From a checkpoint of a small transformer trained on Wikipedia.
Size: 8 layers, width 128, 2 heads of 64, MLP 320 SwiGLU, vocabulary 4096, 2.56M parameters.
Architecture: RMSNorm before each block, untied embeddings.
Training: a variant of Adam for these matrices, 139M tokens, 8866 steps.
Each number is 500 + 40 x the weight over its row's rms, rounded and kept within 0 to 999. Layers, rows and columns count from 0. Numbers have three digits each. The size before them is the row's rms in percent of the matrix's.

# layer 2 MLP gate, 320x128, rms 0.0611, rows 244-315, columns 64-127
103:481372491480526507425482456495535493483469410466484526492484457525464458454518489479497505514525478529520601522512560586531560519524498466490474466481520517501535483512492455490489546485481550
092:471498476438484562530443517519467461440522487444397501516559531449561483551448565473486530483534483479486494511448516466460498538511509482545553508432490485506495557503464466514515544473473444
102:448538496542515478542561528581622527541486486447540486458507478524513480510522495558560528458483461487539442569544491509482496458503480523541489489484508621458494504496467522518520515540533518
101:447597501456588504524571524457445492511544588513575567510433545559468531500527460414464518497538510520521550467536447489440486536500500427512527488552523473455500498474464470480471473489489481
106:579522551539511523510459521426465463505503512511501477536460509405481443566469601482489508426522534576455594497467451555475504491577492437502399447491514458474481425519468475517484510480519513
096:528487527522481465531533496522567472513485469530515448540524568507499485510475458454532519484541455511526511571511539466485560447421490486457394560480506482601486474519513507520531509497492480
097:509478481507444458556516501494543517473514560469554458521575492538512581491511515518480505526531528453508502548435440474457461470506471580463459487518492414456493531554519554500481499487532518
104:488519497448544516466452519464523464463484539557456476553450477466480478416548544446453509503509510484540425495477502454531411484451453444423513562526455412519495461475535492506545416500475485
098:530495443424501482520455512509496529495507529513516444473533494506597578523520491576495459535436425555491537440540463500505559519517477528446514470430486521566474507471489482562444534526483483
096:508508407518459464567460509433490592533473526480524500491495504580491452589436482416483437465471578479443509523569421491546488566494493533518524545495483522485464557507479415523461466512476509
104:509517574550516484487451537461469504484480545532560504494535495574452455482492530506479513532505547509522572480589536451515503474505512510479569502482489465540446487517524429521519504409502544
100:441554503504482442545564545568533453477515512496533511543493490532558493555570507516515514511514527544562484512516524470550480497537483523503540488470513536552455540460511530480488504437536467
106:474468511434514454535463458452481472520478532493530497586452484471488533509468529530527476435493532505486510496524556500472567430420475473483528494443446555489491445532515567530531441539557450
099:582429462528519460482494539536501481452426496476553559455557556508489559493543525489497451501492447562514485527501494594470543577515502459531450509537514450529541523487437538534552436462536517
103:477469431530486529469568587542555533429479513420428554456467502522555503523490458412487534508530488521571478500481537439475459446456509473433496530501535485497470461471489548453427465477551495
103:518450439524532526465567514473499520465468416474497474621500486490421519466524489539531512477452443452513483501528494434458566463503535529498500555489480474519530528531519494509558489469582484
100:508513494518466526543480498376533527419494428454473518452458477555470478461479496495504478513512547514542490413489517491513466488625529431521485470417520501479456508557458510481488461503432466
105:563561426521523522448437502461557566542490507581527470459488572489549494531546525532471551432518535436567465485511516546496464560476475513446523575518485416516564541505504527442521511519439524
096:447507488536410501503561522459426516553498461491512439551484470494506526543524431516535536454553493522449483514510530475514469502439507500515499618458506471518436496558510472556512466529572484
101:494539424533480501518436534450514509489463484504521479495489543402546602537466493473516468509445583510519502546478578453440444460473513467499553547448502507499520573540418455464461540454470409
105:496464574517487475485481504518426574581472554489524525471490503493436533465487570500469523486462482531484533504543518486528488523418476502455413485575487505499516463517478475493545588517629477
106:493509459476524515503498481423445493514480501524458442541500507548482464540427479479515551539444481474481455527484468501467543493539500557383467544453482451417547545520459375453465537475429512
096:510489541574535495440543490466484504515502494480450468440474551482485520445611462473480579438503487454587560506469439490478562509501416476404534424487499529428463509512533525487547484474448483
112:602543496538518478509523569499487490492464491418521498482498471493412492483513543529501514543448515523515542439428509540478521550586524382583487451440541501525437498508456551537521512530461496
099:541504510548563477510561485530488505518541469515515482512487519526537479418534532494566463486489444472524485593521547478476504548464528606450471497489504510494521514542417449514473504559482483
100:563542582517474432519552453484446515509471496493538549487484498514460519508478423456551458470517437503461489525503477557443498554468532539513481426536455473528545552436538457461500504549495609
102:510504484517459490481526525510423466480408448502435461477509518490530579579497562464554461485507496494555484482467534467516500482509561531487506563506498515519489461505593562446493465470449513
108:556520581527458479451513487561440481506446417508480481503575521494527546553495447459479499423572513449499530469454528494489640560507451493507445566519502495588500541516466503445453480500461459
104:513529563544470557546542476479565482440471514584542525513505539517451548516459516424515498447514468495527427512485516427504514534510510492557531511504484499483511572473515535550539550533544468
103:518532484515444503462434509495517482453499526497558481575523452475445484515524470507453506486462495560533461508413543571425535513570489537510498559513446482533524533506450452528594461515469449
093:504501529465470494459529529535460547569491558534488436541517525485493532480487482486542469554547488453455548539543501439524517528510473528404506504498572553483481516467574484509464460566447494
106:494485495517542489415535458458502501506469485460459530554559499497474518486474533468536478502557455584469435459528546483541501526481392479463532523503453537525532433552462506499485495487522451
102:520555476516490526487509505487524505514528501439518489501496532487492489465566515375586441524543542521485529524465581476521457509384448516453498510514511515501487401566456455534573480474471513
105:470536521490483436476505585494448501408508540454482465466556497509506511564515451489502464408542475486477524524486468444483503475431511509574498582443511458501567570545435425545448518553540500
106:465506532479478499551473488592422496504498492498555489500549489492469422438500488488495521550579524538473565464509489485576455516481467520505512533464482529468540508550492447533436475529475521
095:544548470495483481513546538506483478484461515491509435556524583451511478431440486416472534519528460439472511484454558499478480457468480479488519522566567500453463451462507540547401501458541484
106:554534500518452599523553564488550494511549457457448517504543499528468464587480483555570518509465528478513542580432480546463500508483545438461509509534594453510494505536571509516555510454522498
099:515480466489495467571424439458538502465461523534482520445503524466548473439507539508506526471582495491375563481470581479482515526481530496518408465458444551491564511494481465514518511484604467
108:527518518454502521535526490484453490459521466492522540429552475472517573473546449482604450520477530498479473485574462514533524563505483431484516479439560438509475501511520510558485507552501475
101:517497456450408525521408489548460441458537558482453424507567537482452526458544493477468470507521549466497534421493448514511510512495513426524504558433479512503525548415436506531451533539460463
101:499459442469545543515546481542465566490501475499518550550470594515497442547516483411480492541580573565500476512443467498461500506490532465505428566540481544532521506491470492422473464457524533
100:548538544399455496471477475516500486467526446506470531533573469459491536463496529418445471562561552523480478480486474497471505462470507467439509504516468555585491459517430438508484430445496424
097:574513472513476444499581551482549521458478449506489492565530414525476454441551469506552456532548535492437523494457469484485453470502485458429478488605493541543446396474494491517503476481481474
096:483537599498508430451503525530492497496499531525542483458467443487541509510616489496477463430486473513515495538561466531522545431469520526495519472458538539484552465487496566458444477498449545
100:525517447446476512476540489491547467511437521554510587538501501444491493448451517508513519411546487493505439504559524503539524441443436500439467464505553473502467495545535448547500413488513503
106:460499520541538504425550539485496468558548478521502417539497524474554505543489478448519497474525463458424517508519583439499526555425474511578540524543479503491428419437490524566498486466448482
100:491571492528498483522646457505538511544515428522580528517522526578483542457547453460530467447521496524474482558493500492527537514495526425434541481454512550501424400481499594501497514502550517
094:525459492507560454495472540498486547537523535439495519565584511495423516570558471501487504538465482504497514513430444527504500562521425528560555501473510486524479498511586508492501602508511537
095:511465484541508502500444532531518463450474506554480473465454571458438528467495515482489456540511482485515527485421419569472496470555530482541498467506520573468565498514428512424545546475528526
099:545509417485473416456527509556506535439492493479499497494532425429506539535548492476425507528501465422426547529486518513477591474533492527527534491501524498440554480529490546574472535505579537
095:402499469549464520593469494597536469429550515525553517476538524539480502571478489500469506539504513403578522519511514504463473458499513521513483566509456493495507469499458502483485481534511618
093:467473573495561508495514405559541487510535502443530419499554485540545473499534539467572395505508470574416517533524498538501504531524510525522533432486506459540474464535548554505461491490488442
099:408553456511474545491454496532486439519508483560520450485504558501505498474486490478500496532581513565554489533476571504459464534507494448517543610487506499460426484476528410551521556439481502
097:485559556537508461484449425437536498484489451499488486487525425544442500508537516545538435390472574560472447432454537483501482486479484492520510513484505443503468467502496505501529497499506442
096:528458564470485515498544481474465474497445510487494490506510448583501431420515491553513551486495485415537562539509523527479568512466496553432512553534455482490523465509432529528466456625480531
106:469503429523529486538517520476486492504518439557453498521508565511523565535503562487473505502495497458427433411477574521541500467487516482535502500568537400550474415460518482484505435438560492
100:520453475454467582514541426602530557467495462485484532552505509545463507445565489522499484464464502489520497487474498562447527519513556431571558529407500523461561498494469505536500491532594494
097:521504545461498501481507453568504505503519428433474544534396524501417519504527504469472462503497526452411485538447558469463491429417510576500453502510484527521500481416517552443442579474487464
095:529466405464465426421583482459486514515504514433422557614517527488501502514535466373430501545498484493450521478526529520543497425432502508532562521462529452474541514484567525535460474470506449
099:462408473451479470508502526501529492512507512496422467575501550436460484470521453414504497558452485496456546483462560385543558495433513510499491530573444507465526465423493500469536456487510510
104:461531500538436543500546536544476538505505502535509474444596444523526511499467538497481511409504554396550429528468557494481514418469448531502461558516490512473516507466565417517489448486549454
104:481480545462534491497442535516498425525513527520574583490497609590497497495500568485435446462606521516541542589534512514428550436479465517472458523496477504530537485512392447482507487456545567
103:488489488545528474544487574477523427427465487413523475473435522495540503470467546523499477445531554454501557535532472472470501515584553479556452506453490454515464412445496516567490497440462492
104:477481465568483515566460502483477511431407418457458486510565530537528556486506508503580560512522525532524537463467472419494564506571501545525503507525523511531505558470493494432500500506515505
094:505489474475505476473501568514529490604523471535468521474493514407567500539469507549578519530526517485516541444507460471477484551488561458487489596542482512454474505580525564506499536473507520
096:545532535514512442561506423545497469463493481524458487485544523495428467589510455534552466533476501466452413499528497526548515419475468493465516469511513556466436480512525599476386431525559476
091:480472385504496571463514466491476559486461448501528449487467524545461575508516554492486510413501470447515524436559447475524551543506601467506492534573474494461530478524520461517551471509484440
099:473514463404497501494513582532528499515448480450400515479553485461531593456493458403501577507579546489466518540449432486511447509480481511517521497510463508508559540552546521496508583492560515
105:509546522535573500495509611464390579507423522530555540494600488488454537484478440432480509543546524422515476529488479534511550468568484508563466487482569464487523422467493538456496467433545451
098:486540495548501491523524460520527486533414480512543464509502458460584501507495496535434456449510442549505478515448554522505516475523504541501443548516516506504512512593475477478393425546541527
108:532532572490454415465478482484548582509473412474535488519539488538496563456466494504516494482536472602550553456514511462444462500417434545495470451526454554533465461517567522592491527424558524
095:470424464523524494499529524530428478492522497481463491456542574542459555525571575478468502545528486552530529439492489436463553493561543423541547533416601555491524506568437495484475513448469462
# layer 2 MLP up, 320x128, rms 0.0596, rows 244-314, columns 64-127
102:526469556447453530477519482464487491475528548531476580465463533515491507488509520397527482512507507594420538495475498427525445453502538435545499478549489461457503551501515526532488488475506488
088:529545478517519499468542490522425567483469479457526512564496407449528495466464523493489550440565509610490441504483523553481453555560506483547510447502562537457561501489468497595472485433567513
102:528496429497530471521471559556556504551455490462518495483454516482496567498451587487527497512439480563527482536495592438530487507473470518486561513503548556472499528529511568541557527538460537
101:492492482506451483509551464539536573488511503426489536477444501517476421482494455487424421499447471510486486489454580548483611453468503468461540525561459535478462477491518510453520510415484524
100:508625548535469453482528425489489512499519513565490514502524604487490452552459572539479538473503534466535576520562507513464515582539438490426419512590516467522454494512488478496497540506533546
097:503505477493507518456533606512489566460443521473441519472516452447538483441513460539450504542573470517472476510500454544541548482455449546422537497530535422493594560535522528487483440523490403
099:508434387490544500486462517429473535542559544435524477440453530411541457489462487520538536467485534480502435499473491543485538469558492559629616472480468394548531511499522467526529552477489464
104:423521548533496554422483550430537496488478447528491509530562431469474501466445522494518527467460462486531497429474557453551444522462567449448537551485477501525517486465462531469500549477505494
103:510477439486542536393491522511480524537511499515546484512475492538481482459541514529449523496463559442477546461485515474531564547554479578446553520493528487473503439575549524573479460449447462
096:481472514494485478526492400509537533555567533585491513478459431490513504465493518524512459468473511499553501518489467494494534525411511488520470536599453513451445539536448488497475490555593582
100:548527557518509436494535449518518550489496508441577523455529491590399442501485514457553451560530586552539461479548458542489527529541472493425506477600492469459395481429527474471468552551505507
104:507443483594430542471542511550480481390566521500491488499567459577523512453533479477519497470434492487508537571472548477477485471513526540452529514510543533523444516493511536531469469489463438
104:548429513471446543531551477565520518475552536507505493423421506505504517537481548540540461462497562475518451371506487561520480500524553499568473566564505558491501519529521529504470494548497459
105:525503394470457479537512503513545515489474552519546487438456517521534473467523494526546425469491453550544479515429443496557547483502561495547599543497526474503529552517523526484539492518567449
102:474442506485479511479445440455538546517501473531532510497484540433526534539617476522434512498499517526447512392604472470514539554481487537515553573448482455539443445495528420523438486507536435
105:562494479466550537626533514475539492479525466555493532505549590463481512491371463570472536599524548470538479456455512496439477466512491406521441555460493592536482474471503519496500530560514485
100:451485509481491451512495515479523469445477570516550531501531559475528563607453433484474447510466435512520463537492412512471484525463476485535482478515487553509490455465501471424441399481469503
101:538531424480487582479467488473485557537448533510516499465402491515472476503520551559500464459420565497502472480490498510487486534414491506510562501516424403528461499492432468499500500462433538
098:456511495460585544490497441531557496458580494513503512490500517536454507495489589561476432493486538499503539527515512524501538464537472468523444467542449526431449511500515492454491510523453538
099:434478462504519507535551518556404513539479465508615522437507522538469532527531512542447471503529478416529516523509509528542509497469547511467485533556512510528501455470546546572482476538517508
106:522471506499501517509557545579527439485543449549460507535515540453555513482535453472483490564547505490510430538461556469518513504525488527516594535520528526475469496459470519504450430504460454
099:590528547451515538474530498483536536514476503486448528517459448457506538508560472495475487466531519567509428518590474527597422494516484420578511457483501519475524487458504575549508531439546439
100:440454450470491490513469491448501481563543562586515483445497434555457526533485511555477520567456566484548484425520527515505548509495532539463533523561567506507379475573498543458496464526454475
106:447461509422525543498486499487520426509483420440469481482513552470495459509540485460448506526597490407517506493492569487484460425459498488447531508466502522511550529468506539486502543449478507
102:560532492498537453465532504484489530468540472497486416539455536518460568495484486477534426512529417509541456514579499487470476489486458535456451487443595537543530499537426370516466514477469488
101:484473534476453553453495478526519471540485514525447483470500448544449510529480487534432563521538458515483548560486441536542498521531481607444524502535541575534411456528508488514461413459471495
100:528503491509580491586495474474594536522531514559505486494541466395527516466541459502515534403512482510533526437499499493503548497499427489479472481535485457475458518487487507581472479501537517
101:492461386421496484567525521444565544517547587506425477487412561487491541451521505443485523526474516479478476498514444561502393463519542492505587490472485473446507459473462561491461560500549499
104:432458485421496463546522446556474488521604504530507518455530455581481484464494453485499549488508486494585544560458527515503534471478468544425459475513547555474544473555524545482437531452512463
102:468498430490467562529493431441566463514499484557519455454595528487553489520572479583532498521559419539493499485526561505495547497500517502523486532583535493561466581534507462546483494551553543
096:579570531550546564535479555463506495535534619455553488468458492547487477425480491496479553511560540481578451474466512504464523475437516502520478487540460551488512452555391553520513547490495552
099:527459542537445535508516472490519476497484517515563496481500441437440548458453534454451494443494561426482518486466503508479583431475467453507484535494547489497500482533496446481464580566441528
106:505506569500476519459486386534516466456477488547471512458440501473444517512546505470464453552597478505471554488498508589577509483459417489515443521475507455514621467542470467484473469467518521
107:539437522525398442466497534518451453420502550527471483472483529524474535534466430509464429498536533445461493567448501497491435530524457443530506520541523517481547482563494484507492473527489567
109:519561432480515525554487500506499493519471472458498496523561549559498450502460492551500499517550443503566508521450537502548510504511472530458546485428535459523498568511417535479472583513513471
101:575533486546511509479568526526488425427520497486548454506544529477555470478468514509441489532485497510470499441427530483507468459511525497472482493526560528497487512500566490587490560486558517
107:527489514595491522490524455498529372516490570480535532532572516443556509513562500475446500414482498497568467506504499498497465485517507497536535587531491499601489472468507543502539427486529449
098:482519458428476455489467521484500495486503455505427563531477532516536489477470451576511582551493459443466442486487501448514488425524480475548520492488544418504472440488544510511517489536470430
101:490444518445543511526531471506570585529447560446554511518533551560468445541499522511477542546478506498495478511447467459461595472484541447475505537496520501536500466541464556504524477487485506
100:481550562460547471544523513462450522519424440515512489461531503487519492558523488574479498462493508533549490561552510504450556495527528479511556474489487444431493513525481413482509452518443517
101:511528520564491509476592448534514538494539488521530513536490487498484467551536499461465425571525543548561459508523473612460503555463544509541462499514520490489515508484431456455519542480549502
102:541543557475550562478452510530479450452571429495545560498513419474454560480504522492470466525500530570478496410523501469481528495421483492502543471506454544579489462549418513497513485461552407
096:443479492572481536496473498562474535498505459581507445452460495515439476581492560498498478521450557471517506496473489519537521464430558464494511546485531516466517543456450532531496483464483473
097:535535477437580530519500557471499437493422543560531503609552491453464490525501442525492424511451441461514450568452505402481504498527489472435516484494573492519518516483479498570527484485535447
097:421441477532506529553451421471497520442530454517419469571486519480489544544480505542453577515431490578476520447472560556528516467529507490582514495507421469498514521518546531498411529461516527
101:416447531513505475457549537473463560488532558472503497483537491449435512447496549496494457473502565529467490466463399501500501463512527432473436447521488464555530491457585557525460475534509506
098:478516439518516567443427501517492511494576483519517494530482463510555499526475503483531578539552487507512579489495565532454502552426448525523573472469518531520533510443483487546493505498465483
096:448492456552507512481521505498419524508468527495520437484502515520526511477528486562525515460464513491504572528580461390444468518420473410499499543531556452497447462518469468555486457481429494
099:398542510474527494460481458560483547529486543523546488502552433500458487489537473539474526423546505560538578501531511494530532509507450410550569547513492533495474459553553554539472416557474487
102:496459524563482508438553498456471482524582507475502451513503562511501550538497551481462565540502470476551504490521500418456463446480484527485526518454507446466438461463446445456452563442409441
097:450495538528543450448564504503473492532554567447498501411511475497498502458463429421471445438474502533518550516560468465510495484488487545540476522444499576529558464451444446435509550481456540
095:425482481491554457504511479446522578553445493455442453464461511494404502457463517513524514532526486461487480553464455447531507526505472532484537526507485466507464503455531476538515467488493500
103:503445429544481534459494554545554507440491449503437460553539553493534463478510492465559517532564430531532491471490489504438471430538502555516442517498528546438497495501493525470474480524467563
097:529394478437494540548469493537483483467476436378554473547496497473486529485446403488458573507501465401482497511522493515547538409564503487496507461471443473451580528530462496526521544446494562
100:445496525478457526516490568518547470486501530482512459456456444589592501490491555500531543512518533527483412487433472496562546535476533508480547495445412450466502542449497461443513470498417475
105:517499554505479549495470499531453580516504496497511491535438570498457482520436526481487564473543528519526502522464507445473556492441520496483514504578496460444528523477515488524539518536454612
101:558491445462486495540577487486518518497471533512549575529524620548502485486502455517485577431454561461468491571432442523507491509479542478514502494427506491493518539447485579512421520483519524
098:502536517493601516531494500570506400506515468441526502451530534491473506522500536449518467454417470516432483534453455506566503466499499490542510412483531519528463445504521457486408519487576474
102:520490412513513430413560455471482528482507497448468548552508514481529536511532432471411508579494504473425487512540470537553545504491488495536548483501536482473521491504584518543464457491510507
100:436560486519495510446457452470529554569438514481541486446525543533455529525398533488491548481499507455564532496525466549411505490511515449528418512491515530517498486512512506466453581546524485
103:464517522501414430474473499458465605487448426589470511470541525417560466461481470537534470521447498504458544421509416501458498514480520535472486441519449536508511529454450473457499554488495428
106:544485433521463539555483468511493457525430409487484502521516529519530498510467539511527538436547468479474498489512511495526480482470520478524486416511533502571563502519530518469506527458404554
102:521495499464482498466499478540407485538568495525451578508525520513524414487536512502473503485501480535460527573586473490472509507516425454492478498442506509482489484542482418531484578575532484
100:543508552550457494494513400497559522525489441488453533485456435502536460491525568491493468507503463480527500447506488486493531528548526461526505440453449438500527521551506473490558520541529522
097:492533485498529480502492498512475493519490592443514414561553507502465514475572487453476496532473539478500557558461503483565526477436451563525567454588471506504561530444484484512457498470496430
094:435492444493487537409532520451486459540460454514503544581497474486517524431494522484463530485510499465585558409452544501447424491494530479459494451508550564528495505467415454561512540483484537
096:542478457464471472527515458471494425519506564571543446517484450463566472567544423524467491448464509441514482479519461510553441514532577549495495512496467483416487490494488510601541535503530500
100:532446601525458486539544509513487564531551483519515447516455509497544523564508492560541473493474550425518463547512552511491478495520507509451535506525516535490471537491470454550525525465525524
104:450529504526533499491460485487526425557531465479487435458508493489538425540545520517527465536437441462494481543471549506453444539464515475474507447544509463510568539545516521521543544556512513
101:491493527478541540466606507491473487503529510474522497433483515521535574482439586458497472445463476481511443552505506479510498488464515560504511493495493536520502490479518543580548512534514439
114:545481468460511528499478445494521409556560516455510524571447535545516496555487489437425528537513479474475477490453561538532507451583541441512575516485515459493519555520487459434484551488509454
# layer 2 MLP down (transposed), 320x128, rms 0.0527, rows 244-314, columns 64-127
105:456513517519489508496518520564441518507548568490457476485497459506558565555482523504530490486424550485456450439510386450423453520504525475535429502519493523494452464533472536492450522501525466
092:551501480486501608462535476438453524513503492436526536488545477506462541483541499481549512460506492504484483581481490463462498546495527527451527558539521493524510457443541557441485471535521457
101:523460433507494440532540567452508507490475521517581495427502494485514538497508491504533565447507495587509504562540513416449534481442525521464499509530449535491525461480477522443549504484490514
105:546447495546487472552451523532522564474398473569470436484555505468514516467511535532512488545558392524478431502560513555538520433551493605576526481483460506503501507556454494483482508430429477
100:469515453522510478549530563489504525473506472462563446547525540529503478521489481447501444458524543502478491529408481483552408541485550455528469450505544493508464567485488538506553480468504492
102:509443464505476453449535480522449498467536502481479504376507483480495510478469559461484546519478432446479450459460434512536516554495476516456470554585535427465565551455491555551490507483503458
103:576507553485533522453499489567545546542445509408483474523427478472542500519505504558460526541516455522474508500489572459520544515545520531569524557527494474504483504444526482480599517498494509
106:526483569511472448531508490606459567465474529525532513435491568538426446490488477502593579521481479504512559582476475522536478527471473439437440447466512556513498488497521585452515445490499516
104:512446500487440513514559486517451460486505530544485505537450496482487550482447508505523514430436553488574461588487491483429434425508567487601514501568524518569514499525529484520611469535507505
097:464608450527450550485459608465571554476473607554455507524535469465493482539503529437542480421508510484503454520519462534551490515511555528534500549504452512451487566464485495467494464473504487
103:479517474432584428541548539529463466503452490433582527525503537497452485510550489479610492517481517558529477458531442470509477496545479492503512435516537536459527439431522553559531463556528560
102:574536532483514556541494497571513555463590505534527501506550519468572441515499465450486491472489441454501531500454580518557544552527509533485497564490550571499441484557525505508518502620530529
108:478480452511529404561458519496457495493486484567522470509530504488517543554555570547458411530505554490522478510539481497437571459493476465534493495487490469496525474545422532513478551526439474
103:467498430483510529450470508545513511428501573508575511486522487524457492415475530572560533496516410460476534502490444483583513544507525469529386549489503450428456569481449522498506457501536559
104:509529511536510563527532496462546453548558529481439476483503546497494510491457497502546558448464515449558478515436492562508530477549502422511493470513588515425484481503491515539483505494425499
108:514495440493546514491514533572486519517502513459501443511504499518477440560493485452517562513476554511466457492513478458555561570563521528456528421556531512520482529508481505473467421481495462
103:468435466491546528575485483582437544453519440518460513506528456556527478475567540431512482517516495507596524504517491482530491513484528437564484413493501495500506469526501586535440526471439448
100:532527424517520556444471519466522459478464453482525394525480470524526438509527503497553510525523556461510478422490535557490549577463478488512495540518462489462491540501521455495480458504485574
098:472537451470553546474437519493471506464536451464494534492453598458473470534509451444475479434507398501494482555512494526393532521448562521449523510498463497529490542464523487438511515479430503
098:415450467505454511467470468478475494541480465499586542465503524502491565528515527453471589440527542521440463498519491480449548455521482498449420510535527472543508548506440487590545516612520544
107:513523536403567507457563421497524514525462487524503427517496461456525487440485510444529486513508539463523448518474532548530511524486477488526519557516530506600500526468476450530439477502566494
100:447516551522503490490485517451553483506428528474550520520561563489497504503491590504444488534513451502454527553465468517520420455492445523471601492539541481446566525482510421486402523505469501
098:532491476491568455504490512551510449497465461493477484544485538469495479498487508506515501411484530503497511544471499514504509522464458529538566492548491475481511498481515478569528549472471447
105:480512537401436565550534488504580525515507502548475528513521499527447553503459512516475524458517523577554441536509512583511456536549485511459531446473535480533502498535499464523526470474538490
101:511494451516515585537518438506455532513581507548542468509517496508502534506523466514458507514514501560517588471425504570468518585496423520399476451514434573502516492468497515480522547558429499
101:476506487470483525458518426514489470506489445488548478473534435523436500549521522527473565438490495487372554490480493522380507543509468491531498537489545477469533438539477532506491501514534490
091:513520533588467484549476521513398485537416516506460529483523471470434550494547487421522500467543514477484464528531482472485493508518527466566509554460501556548529482522529500446505527502473506
099:491496446414467464557502515493575555495502545477480473512518519535450488429524499441502511496524501463478404461535489513480476496465487538512531507435518473546525423457499476491428542487527540
105:451475566457473483518454495559467487480453410469442470489505475521472466498458422493476520443516448494536494546496545520461513512453464566425561494496542479515533469527568563480435447508546490
108:476497506487487467405533416525536498503518510567556479473464503513501531506535501510447467491536466531473504485545469414471571496548555483486465471577521446539472512476550488450506495517481547
096:548539502492549527471604518542480586488537505537489503501458449443483454474484452506465561536529435586541503485539531493486520468496586440529459488528480518544472464513489454507494514539482569
101:492548522510412541482567557527480506456488524532511484489474572493480491443538542500485491508491463526492558470519498540496498432454428419444535494506459561509468484587396505462507497485517483
104:487497476507508524469467499512454412513572530526534568499487463524517469566524537558383545511507491390507487454485493536450506537552454473527524493507491505476525598449440489480502495564480503
106:481465534545502367481489473512434498535511494488549398509515466497469507552533429507443470409535514498444530562500524543572450495487499511513539494574462474505573509522500441495498442522455531
108:451462532556441622540472479498471587547538533487506489495481491518488502574461518475552500490523547478523540494548439521505499471549513420538504537497563512513535512437523505511520540521509514
095:434493555482566520538539468514535503500498474497551511488573496538551530449509501583489563521416464541589486546501455477503508564531480411527532452503509509479515485535427551468533488492503498
104:513462531549460543523447537461510447523522479505451497511504487510491504479499488552543472450487488524556477537509465516408497488494552464472505585509555483559543505525532562478509459519505463
097:532493499451575533453540556524499414530475457580527490537475491507425532471485440482490485535490534489482489544550420496461500444510464477543538588467488471454462425574538567498484499502461543
105:513464550509477441477389511498526529433551542468474477515457478529565452466481551422588507572484506444457542500460514466497517528447527439513491510482566508518528465501554595523427483486452422
098:479536510441446533470500574509508438484491547498462520533516523484422457543556466442465524440551440440498554439499502483468538429585453497497554482457531527478494549431514453556468473507481491
099:434516471462569518477475458574478556442541603527493481538454488519556498455507462588510477493509514543426498533523481537532436516499522489485467521539532465581477552438542466455558453513506517
097:498520454574528454517531526470520480439491462474472452544476500542468503536533480598498507453517521474527467530542485483601441509524550510533507465475498451451543502514543493490493566484502491
098:512492538490514469451474551583473485584534505468561440465425556464452540467480439433439523500463462534516471441492462495466432497524456521513512551469457482525545602539460448476526508432518459
098:488510584453555420495492479475436529403507490478542514511489512466545536508464518553446465511562542529504492474536472483434491530482420487481539508495419457460529502507429524568544490549457473
099:520438524472507493541488459495484469546517460538540456571470504478475513461422516467505484530441570525506573474448503483429463489532469507563488428484497515523541450448522559470498479506517494
102:591532469500449524505516539562520519483527495507545400482478512448508469488467497453498469532504489567576452523481512598546514541472485564570555509492456495473489477497490500518538554505500579
096:489492536452490481457551534435467495570469472483513490520564512512501471507419523530501437474507458514531470466508489472416538459494496526517518496444475445577541532463450476526396547526521507
098:452458525483516489486557442444516457596454498446446536489436540454515509442421469544487495507450447546470502509473508434384496481499499504535470540537488427427487504521452509502521491502524452
095:542499532517471450531519511545555474514543473540525490566418514492564470437500516541504488508476532508442534443501549513621462434452512476489485492535519537505519461512472514479539544383554500
103:471440515482497514547486515509491452444505454509535486553485533497466491514567458480486524455493422557522471446480514456524489456502473438467454500443397504523501454439532482482454538482502464
102:494488517562540395509499548541484481573523532502548537547546464557456479522461490538471477422432530509512534476482508535556563495459511526537523477512468519472567492498525502528539490533494464
099:520558493528500486451499532492526572459471518510436454518537524533495531543459456524499576526457474542503564447423395505511492438552483468524596531481566576571490430391522578506524549470484488
100:468525544498496489562453526536487503458510497500487540510449541507474612523456515541453557477500452482494493512598495428536484476494470472545450541568508467461496501531522553475554488554463413
095:535561436453566528482473534561574464533511539439529483508484424478486519512466441439475522536521417474506516501525493536545503505506430481392485527477497542498484498444461381548507529473507544
100:509446562518497459516470511545513413504415418462439478501527522454483516496507467454523505485504439555541526502516477491508553491500497523497499497512538492436449510456518502496537417476482488
101:575520465536492419556513458441537432552422463497495516476522517456490575537497512502548457513547532490523518421537518527479542524517553573465430503526472499515493526481507536492434511477554424
102:523500495505471615476540529537470531461436478506547467516542474493528481497504538512516483488432450516425548477511447557530495479494529415461482524530440534544509472447565571459513468468527444
098:534465456527457434524507504509473527536526535576464483541502457509521484488529419510428552500515479488522489536565439573468519500573504471508431470524528545481512517558498538496491396530506531
092:471465538529541529553486528568473524443479487563577482426552462527497479574512514530548489402506455481622529508477537469543500568521441538452486530530492552492536462509487467487539488498510514
101:521456509508459579498428525486512558557466460501413436465514546446464535524523494459515459458549522558510475463433516506485496451436484559503507460509471541511539552515565433541455509452557550
104:488504546503452498510508486508517552561518503527567486462498515514471470484434516508461509487488524577500508463504466483564550494518519450459507460577416441535527479517503463496472510527497416
106:552529496495444496543498556481435487486463445512471545513496584494481523564452541483487522553533532493456489480443524490550561472501496529523441408456500499483504510473498522485480489445473561
099:538540491487453460493456518502484458499558473566430513485512462474434440563493462505510501551554495489467471514482446578567467485455516487492467489567512458568507526534505496392414509510507526
108:524540472503445532411495514501551451506507517542516500529533510441491458560513540514473442511502514550474532462547526539548514572513527482518507489489512519503481516516462435469539479486474458
093:465486510483436450494472499522451432462537479506568460521524464493490515529482528469498524508557473524527534477491546476442557442471486508496455455498445478543521453519466533505474505531467464
094:516397457465480489496492520514470584479513469521547478552496475465498480474550544425511523484552436494537550455530489531484508482502486443500539467544501516557529466529446465506575479461537502
097:499481467493455494442522523559497561467467477535523440488506513514476520523514552557538461421525506540489531529485473543492528529500464519556549465505514471572500449516531441456444517537477508
104:525489480498487447452522529514526417497446464504484483473493449526511498443445502498461514537512546536469506482533463442445428486526487429499532516468467505547522553529517430514586516479516466
105:531486514503465412549524462548539492487460540477472473495506450440494502533522476520477439566513493482425519562555547547478474530453489511508480521497582480506457490570485467533483520556449513
103:436501518497504495411543490545426549488619522497473523466526530514571557507452559522512446461508438461480481504506477466407466503547464546491499505505470512464471532510451514523559535556528466
105:453450500442524532523588488502514456547542515509495493524498492448462517535474497507497473529498472471462449424489538502527483523506555478457542476414516477488553499490490450472467557542467500